Weights of a small GPT-style language model, trained from scratch on English Wikipedia.
Size: 18 layers, width 256, 8 heads of 32 (1 for keys and values), MLP 896 squared ReLU, vocabulary 4231, 13.1M parameters.
Each number is 200 + 20 x the weight over its row's rms, rounded and kept within 0 to 999. Layers, rows and columns count from 0. The size before them is the row's rms in percent of the matrix's.

# layer 7 attention output (transposed), 256x256, rms 0.145, rows 10-15,42-47,74-79,106-111,138-143,170-175,201-207,233-238, columns 0-127
102,172,207,196,180,215,168,185,228,176,170,162,188,220,211,211,186,224,211,209,184,204,178,235,184,201,221,207,197,219,202,181,185,124,217,183,228,187,176,189,201,200,215,191,216,212,199,204,190,221,215,175,222,195,205,189,172,217,225,196,224,229,186,195,174,207,175,218,223,208,210,193,201,222,235,174,203,225,221,219,221,188,165,192,168,205,166,215,162,203,221,219,204,202,216,194,191,212,192,193,194,207,202,205,208,199,195,172,256,181,197,208,196,166,204,211,167,217,226,199,172,188,196,202,192,205,232,185,164
111,190,209,220,200,171,188,218,209,213,195,167,203,218,225,238,168,187,204,214,220,182,189,198,229,217,199,202,203,216,217,214,182,167,203,208,216,141,196,187,216,200,178,190,221,199,181,155,217,187,219,207,200,218,206,165,207,167,187,194,216,180,252,192,210,207,217,198,202,156,198,180,203,198,193,173,187,202,205,218,215,169,168,202,193,227,204,194,202,197,215,205,167,175,186,191,181,179,211,206,183,205,210,204,217,206,213,213,164,203,217,210,223,194,209,200,200,231,173,199,178,192,218,188,178,216,188,219,162
107,203,223,171,220,184,194,202,174,193,168,226,189,207,185,175,193,237,156,190,191,225,199,206,215,195,199,228,195,176,214,210,206,194,184,200,210,191,181,224,187,197,187,191,206,210,214,213,203,233,222,192,186,207,194,215,146,207,201,234,174,192,152,234,206,215,197,238,202,211,202,203,190,205,141,172,216,215,188,225,199,178,217,244,184,188,196,213,209,193,190,189,212,207,194,163,225,213,196,168,188,180,247,195,190,222,202,178,178,175,202,190,228,187,223,199,211,173,227,207,201,224,181,223,212,214,190,202,215
112,230,185,174,202,185,218,211,228,208,201,196,216,237,191,222,214,194,217,172,204,200,211,203,224,151,197,205,212,194,135,214,218,205,214,194,209,206,244,198,186,199,173,187,165,205,193,184,202,195,196,210,209,216,217,222,220,200,183,178,211,152,225,186,191,200,208,204,183,204,180,164,193,208,237,179,198,223,195,176,192,180,182,183,190,184,231,228,214,199,200,197,176,199,178,185,199,204,170,181,197,179,236,203,199,197,204,193,213,233,228,197,188,226,193,205,219,163,176,203,196,152,175,185,197,157,164,195,188
105,196,212,197,160,191,200,181,192,159,162,209,197,182,186,199,209,170,182,215,206,175,225,194,189,213,196,198,197,181,152,210,213,152,170,231,195,200,180,182,212,190,181,177,186,196,203,214,225,171,168,222,253,213,233,172,212,229,188,160,205,204,221,196,207,187,213,219,178,164,203,196,216,190,203,174,199,234,178,220,201,210,176,203,216,200,228,191,189,203,203,236,208,217,215,219,179,219,193,178,202,205,214,205,200,185,227,211,188,171,193,205,220,206,204,224,176,193,218,189,197,207,181,196,242,187,212,210,208
107,175,205,207,200,187,192,204,215,210,194,198,204,170,203,202,202,241,193,200,181,207,199,188,217,176,191,174,209,245,224,209,181,230,204,215,229,193,173,219,187,196,215,191,231,231,226,185,170,193,173,211,179,192,209,235,207,195,215,209,231,212,221,249,217,223,192,190,198,164,207,236,181,226,184,203,179,206,191,176,195,238,233,192,173,219,202,184,160,195,187,197,211,183,196,188,214,173,241,209,220,193,147,158,198,247,178,206,170,209,194,189,198,210,215,200,175,209,207,199,191,194,183,189,226,204,167,238,208
108,213,199,204,226,156,183,217,207,206,192,197,198,203,203,184,179,167,164,168,196,193,206,180,190,182,197,177,218,209,203,241,204,242,160,166,220,206,200,205,186,193,183,199,220,236,178,177,187,206,206,156,209,178,202,213,204,224,172,200,211,194,176,169,181,226,224,174,199,198,187,223,199,194,199,259,187,200,170,207,192,162,209,201,210,213,199,189,240,202,201,230,192,195,193,203,218,220,198,221,267,203,193,214,253,219,212,227,170,197,209,200,230,181,209,205,216,215,221,226,194,207,206,231,210,225,180,217,180
093,166,218,195,185,259,217,202,222,197,163,186,201,197,226,153,223,189,186,192,196,194,205,226,196,192,150,196,205,190,215,205,192,223,185,210,185,248,226,185,182,184,198,247,173,166,176,179,217,192,191,206,201,173,209,208,214,186,255,214,179,208,200,204,205,195,203,174,202,190,199,229,197,181,215,216,166,232,147,228,235,222,187,201,192,178,174,191,195,216,214,225,219,212,184,194,229,207,194,200,151,188,203,208,177,230,209,230,238,228,170,218,220,205,191,178,196,187,175,182,222,236,190,228,176,189,212,205,199
099,216,217,230,181,180,165,150,232,183,225,206,193,202,172,178,215,209,196,229,179,186,191,178,222,179,187,190,211,196,188,187,247,189,221,169,211,203,199,154,246,192,202,159,223,199,168,187,193,187,211,221,152,190,208,215,218,215,184,190,223,206,188,184,218,236,217,176,215,201,186,173,161,166,211,243,196,201,184,202,187,194,207,171,187,168,190,236,198,214,202,201,178,196,195,218,187,228,189,198,200,205,193,201,197,208,193,227,167,192,230,212,214,211,187,192,201,189,217,216,206,188,199,202,204,195,200,209,224
098,210,211,221,240,177,203,200,193,198,202,212,191,214,180,181,183,179,220,216,194,236,184,199,154,202,195,198,187,180,198,174,171,223,203,198,192,222,191,195,174,221,233,209,200,195,189,211,182,211,211,211,223,197,222,226,146,205,177,210,209,203,188,196,169,193,183,176,181,193,220,217,197,230,178,201,191,185,175,168,175,196,217,199,217,197,202,230,201,190,187,209,242,217,206,205,177,204,192,196,245,213,178,238,180,244,171,214,186,201,191,189,214,190,195,197,220,221,175,222,227,227,196,174,170,226,194,205,238
088,211,182,206,256,208,198,170,188,200,186,208,169,195,217,213,217,177,204,210,165,179,217,227,181,165,235,206,238,172,199,184,206,176,200,175,228,193,236,201,227,157,193,201,212,222,201,230,207,173,203,207,166,180,163,197,183,188,178,209,200,218,194,216,177,203,197,204,212,208,235,215,216,206,212,191,199,202,194,178,151,186,205,194,204,202,170,204,206,224,168,169,150,172,161,214,192,197,201,218,200,186,208,218,177,192,169,177,205,222,190,239,204,242,199,215,206,206,254,221,195,188,217,245,179,211,217,180,216
098,187,179,237,188,230,199,173,200,180,220,161,172,190,158,191,186,156,215,153,182,206,212,225,202,180,218,197,235,184,225,177,207,235,207,190,214,209,198,163,234,234,204,192,235,197,198,196,171,198,180,178,183,197,168,173,197,218,178,171,207,195,200,220,177,189,216,214,194,215,178,219,179,202,181,175,223,217,203,206,203,189,189,185,192,195,195,178,221,232,186,197,179,188,189,237,176,199,201,196,185,181,199,229,217,200,197,199,187,208,222,189,203,218,180,194,208,211,196,177,195,230,186,195,196,211,185,191,212
090,161,214,199,193,230,223,200,233,225,196,196,193,182,205,172,219,168,200,228,174,215,189,242,223,194,191,208,179,204,176,219,209,186,209,217,205,227,176,223,193,222,214,195,184,178,155,204,216,206,223,228,157,197,193,212,201,214,200,219,188,202,247,192,179,218,193,201,171,154,229,191,212,182,229,186,201,197,160,205,211,219,199,169,215,185,165,199,183,197,203,190,148,190,190,184,212,225,157,178,198,171,205,183,188,227,210,178,217,221,223,189,200,187,168,207,205,183,213,235,159,198,197,234,188,194,233,186,208
085,197,244,180,186,202,229,190,208,221,184,173,190,195,186,215,213,213,200,167,182,208,227,212,206,189,155,195,234,209,220,217,209,168,206,200,228,206,218,197,227,188,225,198,208,175,197,198,199,208,177,196,209,189,166,243,182,207,192,201,178,162,170,165,171,179,204,171,200,200,216,208,185,217,173,195,182,200,206,227,192,215,214,202,205,162,183,173,181,209,195,184,122,213,231,206,198,192,222,186,199,211,159,207,202,216,181,213,222,195,205,210,209,180,203,176,200,231,216,165,180,244,235,220,222,206,197,220,195
077,187,192,183,183,212,195,230,223,168,185,229,191,221,228,211,199,204,212,183,205,209,234,186,188,213,185,197,216,206,194,171,184,181,195,194,197,213,200,197,203,200,248,203,184,243,193,220,193,131,195,156,195,201,199,171,200,193,189,179,193,205,216,218,183,202,219,214,162,198,210,197,227,190,247,190,169,210,217,199,178,260,161,192,191,212,205,207,169,205,197,221,223,200,210,215,190,228,214,216,224,213,192,221,202,158,204,205,183,227,202,161,179,200,188,168,212,206,209,204,221,220,211,188,224,209,191,200,194
080,212,210,199,202,190,200,165,160,187,224,228,193,192,179,207,181,243,223,205,192,204,187,193,194,208,193,244,170,199,181,191,196,186,221,214,209,202,201,179,216,193,181,195,213,183,194,206,236,201,196,226,172,191,218,181,237,197,192,202,198,211,207,177,188,180,181,199,217,177,227,190,194,164,200,212,203,218,212,232,218,207,196,200,221,183,200,218,179,227,212,180,185,175,249,202,212,201,159,216,231,185,185,201,187,228,220,166,165,214,190,251,191,178,200,189,204,211,270,229,215,137,199,233,209,210,214,182,208
086,172,219,164,177,178,225,229,210,243,169,177,208,204,186,222,207,207,194,210,174,197,191,191,212,207,182,191,191,202,200,231,177,174,179,183,183,167,224,208,221,223,209,219,226,155,222,175,211,227,224,199,187,202,184,217,196,214,225,204,227,196,198,227,197,217,183,192,178,224,167,216,182,212,186,211,211,205,232,177,181,213,204,196,198,186,222,202,227,164,211,203,195,237,224,198,198,216,232,215,170,191,201,226,186,166,168,210,185,192,188,128,226,199,246,192,207,216,173,182,195,213,218,205,193,205,176,204,209
085,234,220,210,189,193,187,212,208,194,200,154,222,245,194,237,191,212,193,193,196,178,223,221,167,187,191,207,183,209,213,215,227,193,206,185,194,181,211,210,228,208,198,218,188,243,212,193,236,156,211,202,174,167,226,179,226,172,201,201,188,212,223,211,204,223,163,243,211,228,231,187,211,183,197,188,195,195,176,189,137,211,216,193,261,181,191,185,229,180,189,190,245,211,186,189,198,176,183,179,226,221,208,190,198,144,184,212,225,173,175,220,195,167,207,182,215,179,234,216,180,183,197,198,202,183,188,167,193
106,180,194,206,208,206,193,180,200,187,227,209,258,214,190,188,206,211,210,194,199,211,210,186,203,177,205,219,175,201,174,213,216,185,261,222,207,195,183,221,223,202,229,216,209,219,200,225,229,214,230,233,206,193,214,191,190,167,179,181,221,216,244,218,204,179,205,205,192,195,177,178,209,197,213,182,202,203,202,202,198,176,188,173,214,237,227,202,210,214,172,177,192,183,185,190,188,225,222,202,168,203,205,153,177,224,199,212,214,211,185,194,192,190,171,186,195,204,212,193,183,189,194,187,195,209,188,207,212
101,176,219,213,201,178,198,184,184,175,220,192,203,208,221,220,179,192,237,185,160,211,202,194,206,172,169,197,212,180,200,192,195,217,218,219,207,193,202,193,190,205,193,213,156,189,163,213,186,212,218,204,176,218,170,230,207,195,203,213,168,163,181,196,184,199,221,224,202,226,234,217,208,195,197,172,188,200,190,220,235,196,192,175,205,178,228,244,198,213,219,206,204,182,225,203,198,195,218,195,222,195,216,184,195,180,198,157,194,243,237,218,193,180,200,178,213,207,200,187,222,209,163,210,205,217,195,181,254
103,215,189,197,217,202,216,207,190,207,214,198,206,228,215,220,195,216,226,234,208,226,219,209,224,218,194,180,178,263,194,203,160,250,162,217,186,193,202,196,202,172,191,210,204,187,220,214,157,214,188,204,226,191,209,191,196,174,208,179,190,177,197,215,217,182,178,207,213,185,245,188,202,167,220,153,244,237,207,201,205,223,195,190,199,212,223,190,211,207,217,186,167,218,210,213,201,199,202,176,222,221,173,178,193,208,202,195,192,196,218,209,171,231,212,220,187,228,216,190,168,208,213,199,174,172,185,254,150
095,222,182,218,219,198,184,214,216,201,183,187,207,210,173,255,149,204,200,185,208,195,163,205,215,190,223,201,196,218,202,150,230,187,214,237,220,157,207,200,190,193,239,196,219,223,184,219,201,217,195,191,203,186,193,193,185,202,198,204,228,186,223,222,212,203,199,231,191,214,205,178,168,224,205,182,192,191,197,220,204,180,180,180,220,202,162,160,202,255,213,225,204,197,210,172,190,229,206,198,179,175,190,222,188,216,203,218,180,188,178,185,172,160,206,200,191,235,212,177,215,214,235,227,214,200,176,192,169
104,203,202,188,193,182,202,212,189,160,225,216,201,197,189,210,183,240,233,205,249,198,199,239,217,275,198,221,197,193,200,196,214,189,200,244,220,227,257,201,204,196,203,237,178,213,196,188,234,246,189,169,217,176,199,241,205,176,200,183,255,205,190,191,192,188,189,213,224,161,193,183,220,187,209,176,209,211,201,217,217,217,211,224,224,209,205,161,159,204,201,165,215,194,178,193,218,204,200,213,200,176,193,181,194,208,220,189,227,184,175,169,197,172,198,191,195,194,148,189,184,223,201,205,188,153,191,188,238
106,224,204,153,193,205,182,240,190,199,215,195,196,186,193,199,186,190,210,202,175,191,200,210,213,228,198,221,188,194,217,206,208,174,194,171,196,168,192,176,219,186,217,201,202,185,211,174,218,200,243,195,210,200,178,193,191,196,208,201,168,187,199,190,222,188,198,225,213,223,192,193,210,161,194,197,190,212,190,185,217,140,144,197,170,230,204,229,194,239,183,198,201,218,198,179,197,218,194,187,177,216,209,199,200,219,225,193,207,204,204,215,185,225,220,195,204,223,218,184,193,164,164,209,185,234,220,204,202
107,232,187,215,161,233,199,190,214,222,181,211,212,197,221,198,220,185,220,189,219,236,211,206,198,192,208,271,200,163,216,203,195,235,202,191,175,206,215,210,250,205,189,211,219,210,204,230,164,212,216,190,200,223,193,216,236,218,216,200,183,218,200,193,213,187,197,215,196,225,205,184,200,195,187,184,184,228,183,218,222,197,212,211,189,172,229,185,202,203,178,204,188,223,217,221,177,163,226,226,179,203,203,204,181,196,200,170,173,199,157,191,166,209,201,155,191,186,175,199,211,187,193,183,190,183,206,213,209
097,204,181,195,211,198,192,186,221,181,207,194,210,190,157,191,190,192,174,190,197,190,183,209,189,198,184,194,181,191,207,183,205,202,222,190,179,213,209,195,192,181,230,196,210,224,203,211,186,195,181,218,214,206,224,194,240,194,190,194,196,226,197,205,183,196,224,162,237,200,212,175,199,208,193,247,237,206,197,220,143,179,201,212,212,215,201,186,193,179,158,175,210,201,174,220,205,179,187,165,157,180,218,254,206,170,197,241,201,167,214,176,208,194,170,177,231,184,204,225,239,166,198,145,205,197,200,193,194
107,238,193,159,220,182,208,174,219,260,207,205,211,204,197,206,181,181,193,196,199,182,216,200,175,185,215,196,188,195,200,159,215,184,222,207,191,212,206,196,207,183,186,183,161,214,179,189,202,238,187,219,231,211,187,200,200,189,197,187,215,216,178,191,200,166,208,199,231,180,204,216,187,248,185,205,198,184,177,203,203,201,230,198,195,169,192,187,238,263,216,228,217,212,187,237,202,171,205,183,217,195,162,197,198,167,175,217,206,227,151,210,185,161,154,189,182,170,210,182,203,191,182,207,209,225,227,193,185
099,150,217,180,203,220,215,184,192,231,193,192,230,199,196,198,198,167,199,191,175,221,212,219,194,209,203,188,202,214,188,195,203,174,218,181,219,211,183,205,185,214,174,191,234,178,217,175,193,209,202,227,180,235,200,210,176,147,221,185,168,185,147,186,198,250,207,191,179,209,212,152,167,176,205,202,219,217,192,210,182,193,201,210,185,184,199,183,229,214,188,209,191,198,144,210,192,155,231,220,193,173,190,185,207,152,191,207,184,194,187,181,191,223,186,206,178,186,187,189,163,191,180,194,160,191,186,191,189
093,187,190,196,202,201,206,222,221,185,199,224,226,177,206,183,214,179,210,194,204,253,164,201,180,189,201,235,200,179,217,222,176,198,205,177,199,212,167,168,170,210,217,173,226,185,195,194,198,218,187,178,170,201,215,171,213,176,208,204,181,188,197,195,207,203,218,197,214,228,206,196,234,184,204,192,200,190,217,192,249,167,209,186,204,220,188,231,206,238,230,201,157,229,222,196,197,205,176,199,203,209,282,203,188,159,199,158,174,220,209,230,164,169,215,190,170,205,206,184,200,194,181,142,214,212,203,199,191
092,187,240,177,173,187,201,184,193,185,208,182,217,203,178,200,212,226,192,216,219,170,236,213,200,223,176,202,202,178,189,191,196,170,200,191,182,163,194,232,192,186,169,191,182,205,216,196,165,223,252,193,208,199,212,193,205,210,198,210,173,173,197,190,176,170,205,194,179,199,214,210,230,212,212,204,186,211,191,198,194,180,189,215,227,157,198,229,231,173,163,211,200,187,193,213,232,220,182,204,177,175,212,203,220,169,200,221,218,221,235,179,215,230,185,188,196,191,197,174,206,262,182,210,215,179,203,212,166
108,211,210,228,194,171,214,181,183,215,210,209,175,203,217,217,163,217,229,198,215,176,188,185,202,193,181,201,187,245,229,197,194,213,195,195,166,206,203,213,152,211,206,208,163,207,197,214,219,169,189,186,233,237,221,223,203,166,200,214,192,201,216,197,248,166,230,216,221,186,214,202,199,212,173,169,168,210,235,202,172,197,219,194,191,197,209,223,208,186,212,201,237,156,187,208,191,194,220,180,213,201,204,206,206,183,182,194,217,181,231,176,194,171,181,197,187,168,195,189,238,169,226,155,209,181,190,217,188
101,228,211,215,168,182,242,200,198,219,185,216,206,192,196,156,197,214,218,202,228,211,220,201,197,212,203,224,190,176,175,198,199,219,220,216,182,207,204,237,160,170,168,213,198,195,215,207,219,155,205,207,196,179,201,199,200,156,211,216,190,189,198,214,191,194,196,183,177,221,167,194,235,189,165,161,186,220,232,181,173,181,218,207,191,199,197,186,187,182,187,209,181,222,239,186,195,217,206,232,213,207,210,196,211,177,203,180,193,224,231,217,177,203,192,206,226,183,199,211,183,170,217,180,207,211,184,198,186
095,232,209,203,184,207,206,222,168,224,193,202,189,209,154,196,213,206,240,197,199,182,179,187,199,211,191,178,205,227,192,203,227,247,172,178,203,194,197,190,195,196,203,219,184,179,215,190,187,156,169,166,180,215,158,180,190,207,239,195,213,221,210,197,217,184,222,208,207,205,187,219,234,183,171,188,160,210,200,184,165,200,192,170,244,190,199,240,170,186,202,192,193,175,214,168,180,156,189,214,190,196,168,180,218,200,210,198,195,200,200,229,216,219,222,195,229,195,177,187,201,202,178,185,210,179,203,194,203
101,205,207,231,163,206,202,200,192,174,210,210,222,206,205,203,205,251,188,212,196,170,210,214,212,221,163,188,214,181,236,184,197,172,184,203,186,198,193,232,235,204,204,198,208,181,171,196,229,183,198,165,223,177,191,223,201,214,204,183,199,218,208,193,228,190,199,187,203,205,148,221,209,205,213,210,242,186,232,192,235,207,219,179,230,225,203,201,175,214,199,193,180,240,209,205,187,202,217,209,248,208,193,238,228,219,227,190,187,246,208,225,163,186,202,201,195,214,206,187,176,215,171,192,212,194,203,213,227
096,171,192,232,209,210,167,186,222,218,216,190,176,185,232,216,213,204,177,201,193,198,177,213,200,157,197,175,203,202,198,198,213,223,187,156,193,144,218,222,192,195,185,199,239,215,216,214,185,208,217,179,221,189,182,244,219,190,219,214,184,201,184,202,182,218,183,165,211,195,178,206,156,202,161,211,226,188,174,200,213,195,223,238,169,203,191,204,216,193,215,221,274,188,207,182,212,184,224,208,194,212,191,207,198,190,180,200,237,214,200,197,167,193,199,197,200,205,170,196,199,191,185,164,198,209,210,242,205
097,184,206,190,200,201,184,194,198,202,203,211,230,230,214,198,205,229,190,238,199,196,188,164,175,222,200,197,194,225,193,218,204,190,227,213,200,233,225,185,197,176,189,176,156,231,186,207,202,200,205,203,195,204,222,195,199,184,211,228,162,207,153,187,214,205,190,182,186,191,217,171,189,186,203,172,171,232,211,199,184,232,193,221,186,207,207,216,178,198,237,217,192,174,173,172,192,193,194,209,210,187,205,189,196,180,209,205,216,188,169,212,240,215,226,175,191,199,169,231,185,194,223,198,225,179,240,186,204
098,204,206,195,194,204,221,194,205,175,236,193,189,181,187,199,163,188,184,164,164,238,210,213,199,165,203,208,167,178,182,219,223,190,187,198,216,180,218,193,198,204,248,184,195,213,182,213,212,153,228,208,203,188,209,216,224,220,186,196,235,201,200,196,193,178,183,195,187,196,218,205,207,207,245,232,196,219,228,188,198,201,178,205,183,220,204,210,170,186,170,241,194,191,196,200,193,177,232,191,233,155,219,213,187,232,190,203,208,203,191,241,212,225,216,226,224,182,221,191,220,205,245,210,190,218,178,218,192
095,200,224,218,214,184,182,228,187,173,207,196,238,185,219,219,210,221,189,191,209,196,175,210,208,188,222,190,188,194,198,191,180,161,211,210,213,166,183,198,234,215,215,205,213,174,186,189,194,187,186,230,199,199,183,163,200,177,212,188,182,198,174,218,222,196,205,210,179,193,186,198,195,220,188,210,216,189,188,137,188,239,173,210,183,207,187,207,190,183,201,162,187,203,202,151,198,214,188,202,152,171,205,215,234,192,215,210,186,231,194,208,194,212,187,202,184,187,221,197,176,170,198,205,221,236,207,203,237
108,204,201,193,222,183,219,204,202,199,216,218,190,201,194,241,233,179,223,202,189,175,201,156,210,207,202,217,201,253,162,208,184,212,195,208,187,191,210,238,223,218,212,191,209,206,243,210,213,223,193,193,179,249,190,202,191,192,197,196,182,205,170,196,176,201,204,165,199,213,218,196,210,202,229,192,223,149,173,173,239,234,206,197,203,212,213,216,227,229,221,196,213,222,201,222,192,199,215,247,200,185,196,172,201,247,203,211,210,164,204,198,212,219,229,198,209,206,244,186,185,224,204,188,185,189,195,179,189
100,183,197,187,214,175,205,182,147,201,199,204,197,193,176,227,198,167,245,171,238,223,222,197,193,204,191,185,176,173,192,211,183,222,185,219,209,223,208,215,192,239,244,180,201,230,216,225,204,198,184,221,207,239,214,177,198,223,174,231,181,193,208,176,207,222,196,238,180,241,211,198,223,157,192,169,196,197,210,197,183,202,227,216,214,201,220,181,205,212,179,197,215,238,181,219,205,214,196,221,158,210,203,207,184,235,225,226,190,213,242,212,171,219,213,203,186,172,208,191,198,215,180,199,185,203,198,209,242
106,208,209,172,169,214,182,204,186,191,222,196,172,215,222,175,213,228,228,200,192,187,225,190,212,190,213,164,226,199,191,210,193,179,215,189,184,190,211,218,210,177,158,191,206,217,238,192,188,194,191,170,184,195,201,166,214,216,229,200,170,199,226,183,191,203,190,208,183,219,224,227,203,192,199,205,225,221,218,203,222,252,225,206,214,208,201,175,207,183,211,211,158,161,212,188,217,192,176,207,209,225,211,193,213,189,208,202,192,172,200,218,187,214,226,219,197,212,199,218,193,207,185,227,233,203,231,212,188
086,210,194,195,202,227,197,199,220,172,234,218,221,182,169,179,218,165,209,175,200,198,213,173,211,183,236,193,212,194,197,181,214,196,221,202,177,180,176,231,177,184,202,206,207,211,176,154,242,189,200,198,200,197,217,178,181,213,197,210,190,181,212,187,224,199,181,193,183,220,224,209,183,194,193,192,196,172,198,220,213,234,182,217,230,178,216,148,202,197,175,210,244,240,186,195,177,203,181,164,162,173,185,223,204,210,184,217,187,193,172,189,186,221,169,168,192,210,191,183,222,177,174,196,208,187,176,172,192
102,229,180,229,207,182,216,211,202,197,203,194,172,166,225,208,203,208,194,182,181,179,191,215,215,167,156,225,186,203,220,220,196,184,197,201,203,224,215,199,174,158,175,205,195,189,171,252,202,239,203,189,206,197,230,225,204,202,217,206,236,219,222,224,206,231,187,193,237,239,199,188,219,205,196,245,173,163,202,216,214,219,185,216,223,212,187,243,193,177,207,212,189,202,211,182,174,224,220,209,217,206,183,213,188,196,185,200,202,200,195,198,195,184,223,212,178,231,209,174,203,226,205,199,190,205,202,216,216
103,204,211,171,194,201,222,200,197,217,191,217,190,209,212,207,216,251,198,224,207,212,189,207,185,199,213,207,189,249,220,224,162,194,221,184,196,205,194,176,178,205,196,235,168,192,182,223,216,206,190,195,223,234,183,195,203,195,213,223,198,214,219,201,174,231,228,219,190,201,236,179,209,214,201,141,194,189,210,186,182,206,203,191,210,205,188,168,194,238,230,184,182,207,171,192,203,215,140,206,227,187,189,176,203,174,172,206,226,186,228,211,194,172,195,217,170,223,238,176,189,249,207,189,195,208,216,192,213
114,160,204,205,184,182,232,221,191,171,210,196,197,207,197,193,186,169,177,211,210,185,207,190,223,201,188,187,222,201,191,204,200,218,188,228,170,196,214,149,183,207,219,206,210,206,233,198,210,118,159,219,201,209,199,185,204,207,216,208,193,191,191,220,222,207,189,192,193,187,183,221,184,203,192,209,203,153,202,209,199,241,195,217,184,197,208,213,183,217,195,220,209,203,210,203,214,184,196,191,196,199,205,222,183,193,200,218,201,188,209,225,190,237,224,230,228,220,192,180,231,212,174,216,203,207,233,160,203
102,227,218,183,166,201,203,219,173,189,169,249,183,238,178,186,210,209,208,212,211,228,199,191,197,213,215,202,187,188,211,212,184,218,217,184,216,218,186,196,211,197,225,169,179,227,186,231,190,211,219,215,218,182,208,211,202,243,160,230,263,198,202,156,208,237,174,202,180,256,190,197,185,200,201,218,215,198,197,189,189,156,188,188,197,198,194,221,215,209,220,203,220,206,210,225,186,236,196,223,193,214,195,202,169,190,196,170,190,201,169,228,212,192,185,208,192,210,203,241,214,183,170,183,224,212,231,221,193
104,218,185,231,201,220,184,194,208,170,208,185,220,179,212,216,186,208,196,158,208,193,210,211,178,234,220,209,208,208,182,201,155,196,209,184,183,183,215,220,177,211,199,215,205,182,217,222,213,161,183,155,239,171,184,194,208,182,214,198,215,180,217,191,176,208,167,191,183,183,180,207,195,245,169,229,167,208,189,199,196,200,158,214,209,218,181,182,202,179,186,192,222,193,218,179,237,211,237,226,188,223,200,193,198,217,206,211,181,197,188,199,230,191,218,189,190,194,167,179,188,207,221,186,218,211,154,182,193
109,212,207,173,203,238,197,198,202,181,173,178,160,163,192,195,229,187,191,205,233,222,200,181,213,220,232,230,180,215,214,245,196,194,160,217,190,213,220,191,205,224,172,241,171,203,210,220,220,224,226,201,239,185,183,190,228,163,196,208,200,227,176,234,182,168,219,219,215,209,173,206,199,182,196,170,172,203,206,194,215,193,167,177,191,216,189,195,191,211,210,187,212,202,212,220,209,232,176,240,165,198,214,188,187,197,222,197,205,213,210,217,233,206,185,201,210,201,203,210,192,222,222,203,185,197,210,203,212
103,205,174,190,185,198,202,213,201,210,171,185,206,185,211,183,224,227,189,207,221,192,232,174,209,178,205,195,224,208,217,206,173,257,197,211,199,211,218,192,169,195,195,162,193,201,208,234,161,226,225,209,209,213,210,217,183,175,200,190,220,197,165,230,200,199,202,193,215,213,210,165,205,239,180,177,191,174,169,202,193,159,220,206,170,205,178,238,175,194,170,220,198,168,209,219,199,182,226,198,173,218,213,168,240,234,205,209,193,194,208,191,220,239,199,238,219,213,208,208,186,234,230,176,183,201,203,208,209
# layer 7 attention value, 32x256, rms 0.0576, rows 10-15, columns 0-127
103,167,223,213,229,226,215,196,183,184,201,200,202,222,206,203,157,159,184,196,226,200,253,221,203,222,193,197,196,161,206,250,190,202,195,227,212,187,200,160,175,184,234,232,197,172,206,206,225,178,157,239,198,180,215,210,187,183,220,199,196,169,251,209,192,217,186,209,181,222,186,229,219,181,200,195,212,163,222,198,203,203,238,231,179,196,217,214,205,237,175,200,204,194,225,184,200,211,219,194,185,172,197,221,214,173,184,177,195,196,203,186,209,191,206,213,196,215,181,227,239,245,174,172,197,180,195,180,199
097,199,205,197,188,225,200,191,227,214,187,179,170,150,229,208,214,171,206,184,175,202,211,206,191,203,175,168,231,207,187,199,220,201,167,189,168,234,205,211,199,203,229,207,170,219,177,213,180,253,205,215,220,203,193,217,186,215,193,191,176,190,162,212,201,183,179,216,151,202,211,222,191,218,218,215,209,171,190,198,197,205,193,176,232,210,229,224,177,209,194,209,175,181,237,191,198,169,214,201,250,228,203,221,249,223,200,179,183,154,201,226,217,212,201,200,206,192,211,206,182,222,186,200,210,163,189,215,222
095,215,168,223,213,226,225,209,195,191,215,202,233,217,195,202,172,205,211,170,183,202,198,219,187,225,244,222,221,188,207,194,165,212,197,169,204,153,210,208,196,208,170,195,218,191,193,183,158,182,140,165,234,175,214,198,228,201,214,147,160,204,207,212,225,193,216,174,160,179,174,196,218,199,229,198,189,191,199,198,177,214,167,200,189,222,184,182,190,215,172,181,209,198,199,219,194,206,220,212,214,220,182,160,213,187,209,170,173,180,211,199,224,219,209,214,213,211,167,206,208,257,177,179,186,192,181,195,221
102,194,210,171,194,189,178,200,192,183,176,184,143,207,168,202,246,190,159,206,206,187,169,191,214,219,241,200,190,192,243,233,157,200,183,213,188,207,199,221,213,218,184,210,187,175,198,221,200,233,199,175,203,163,213,200,202,169,195,206,200,219,195,220,201,211,196,200,210,154,222,236,212,202,168,165,213,196,227,201,183,207,197,224,195,211,216,197,187,223,226,185,209,179,226,201,181,229,193,176,218,204,191,173,184,192,195,197,196,201,211,243,196,203,195,187,243,185,206,216,211,172,226,213,212,214,236,230,202
099,216,216,219,210,197,218,208,175,250,225,175,200,184,186,181,203,207,231,215,199,185,188,213,186,212,176,183,233,255,212,190,173,199,191,209,184,244,200,207,185,217,177,210,212,224,188,187,201,203,209,206,236,213,178,199,207,205,209,199,186,221,168,244,160,214,202,197,202,213,166,223,196,228,185,218,232,229,186,164,221,204,212,177,203,196,197,202,180,170,169,208,172,175,194,194,177,195,192,197,173,187,205,173,226,221,212,181,213,196,195,199,192,218,221,204,188,200,163,216,190,215,215,212,164,192,186,190,198
096,217,209,220,200,232,213,233,223,185,207,207,192,222,224,199,191,166,179,192,227,200,159,167,188,191,198,181,198,195,158,218,189,208,212,196,213,206,222,212,211,191,215,208,185,233,174,196,233,171,194,230,209,189,168,214,222,184,194,200,188,176,180,171,195,194,245,180,204,181,234,200,187,193,220,188,184,168,182,202,191,165,210,191,219,228,240,208,188,209,214,207,179,171,217,217,204,186,187,150,221,193,193,206,209,214,181,184,187,221,161,214,184,176,173,209,215,190,160,228,236,198,213,189,172,199,182,212,233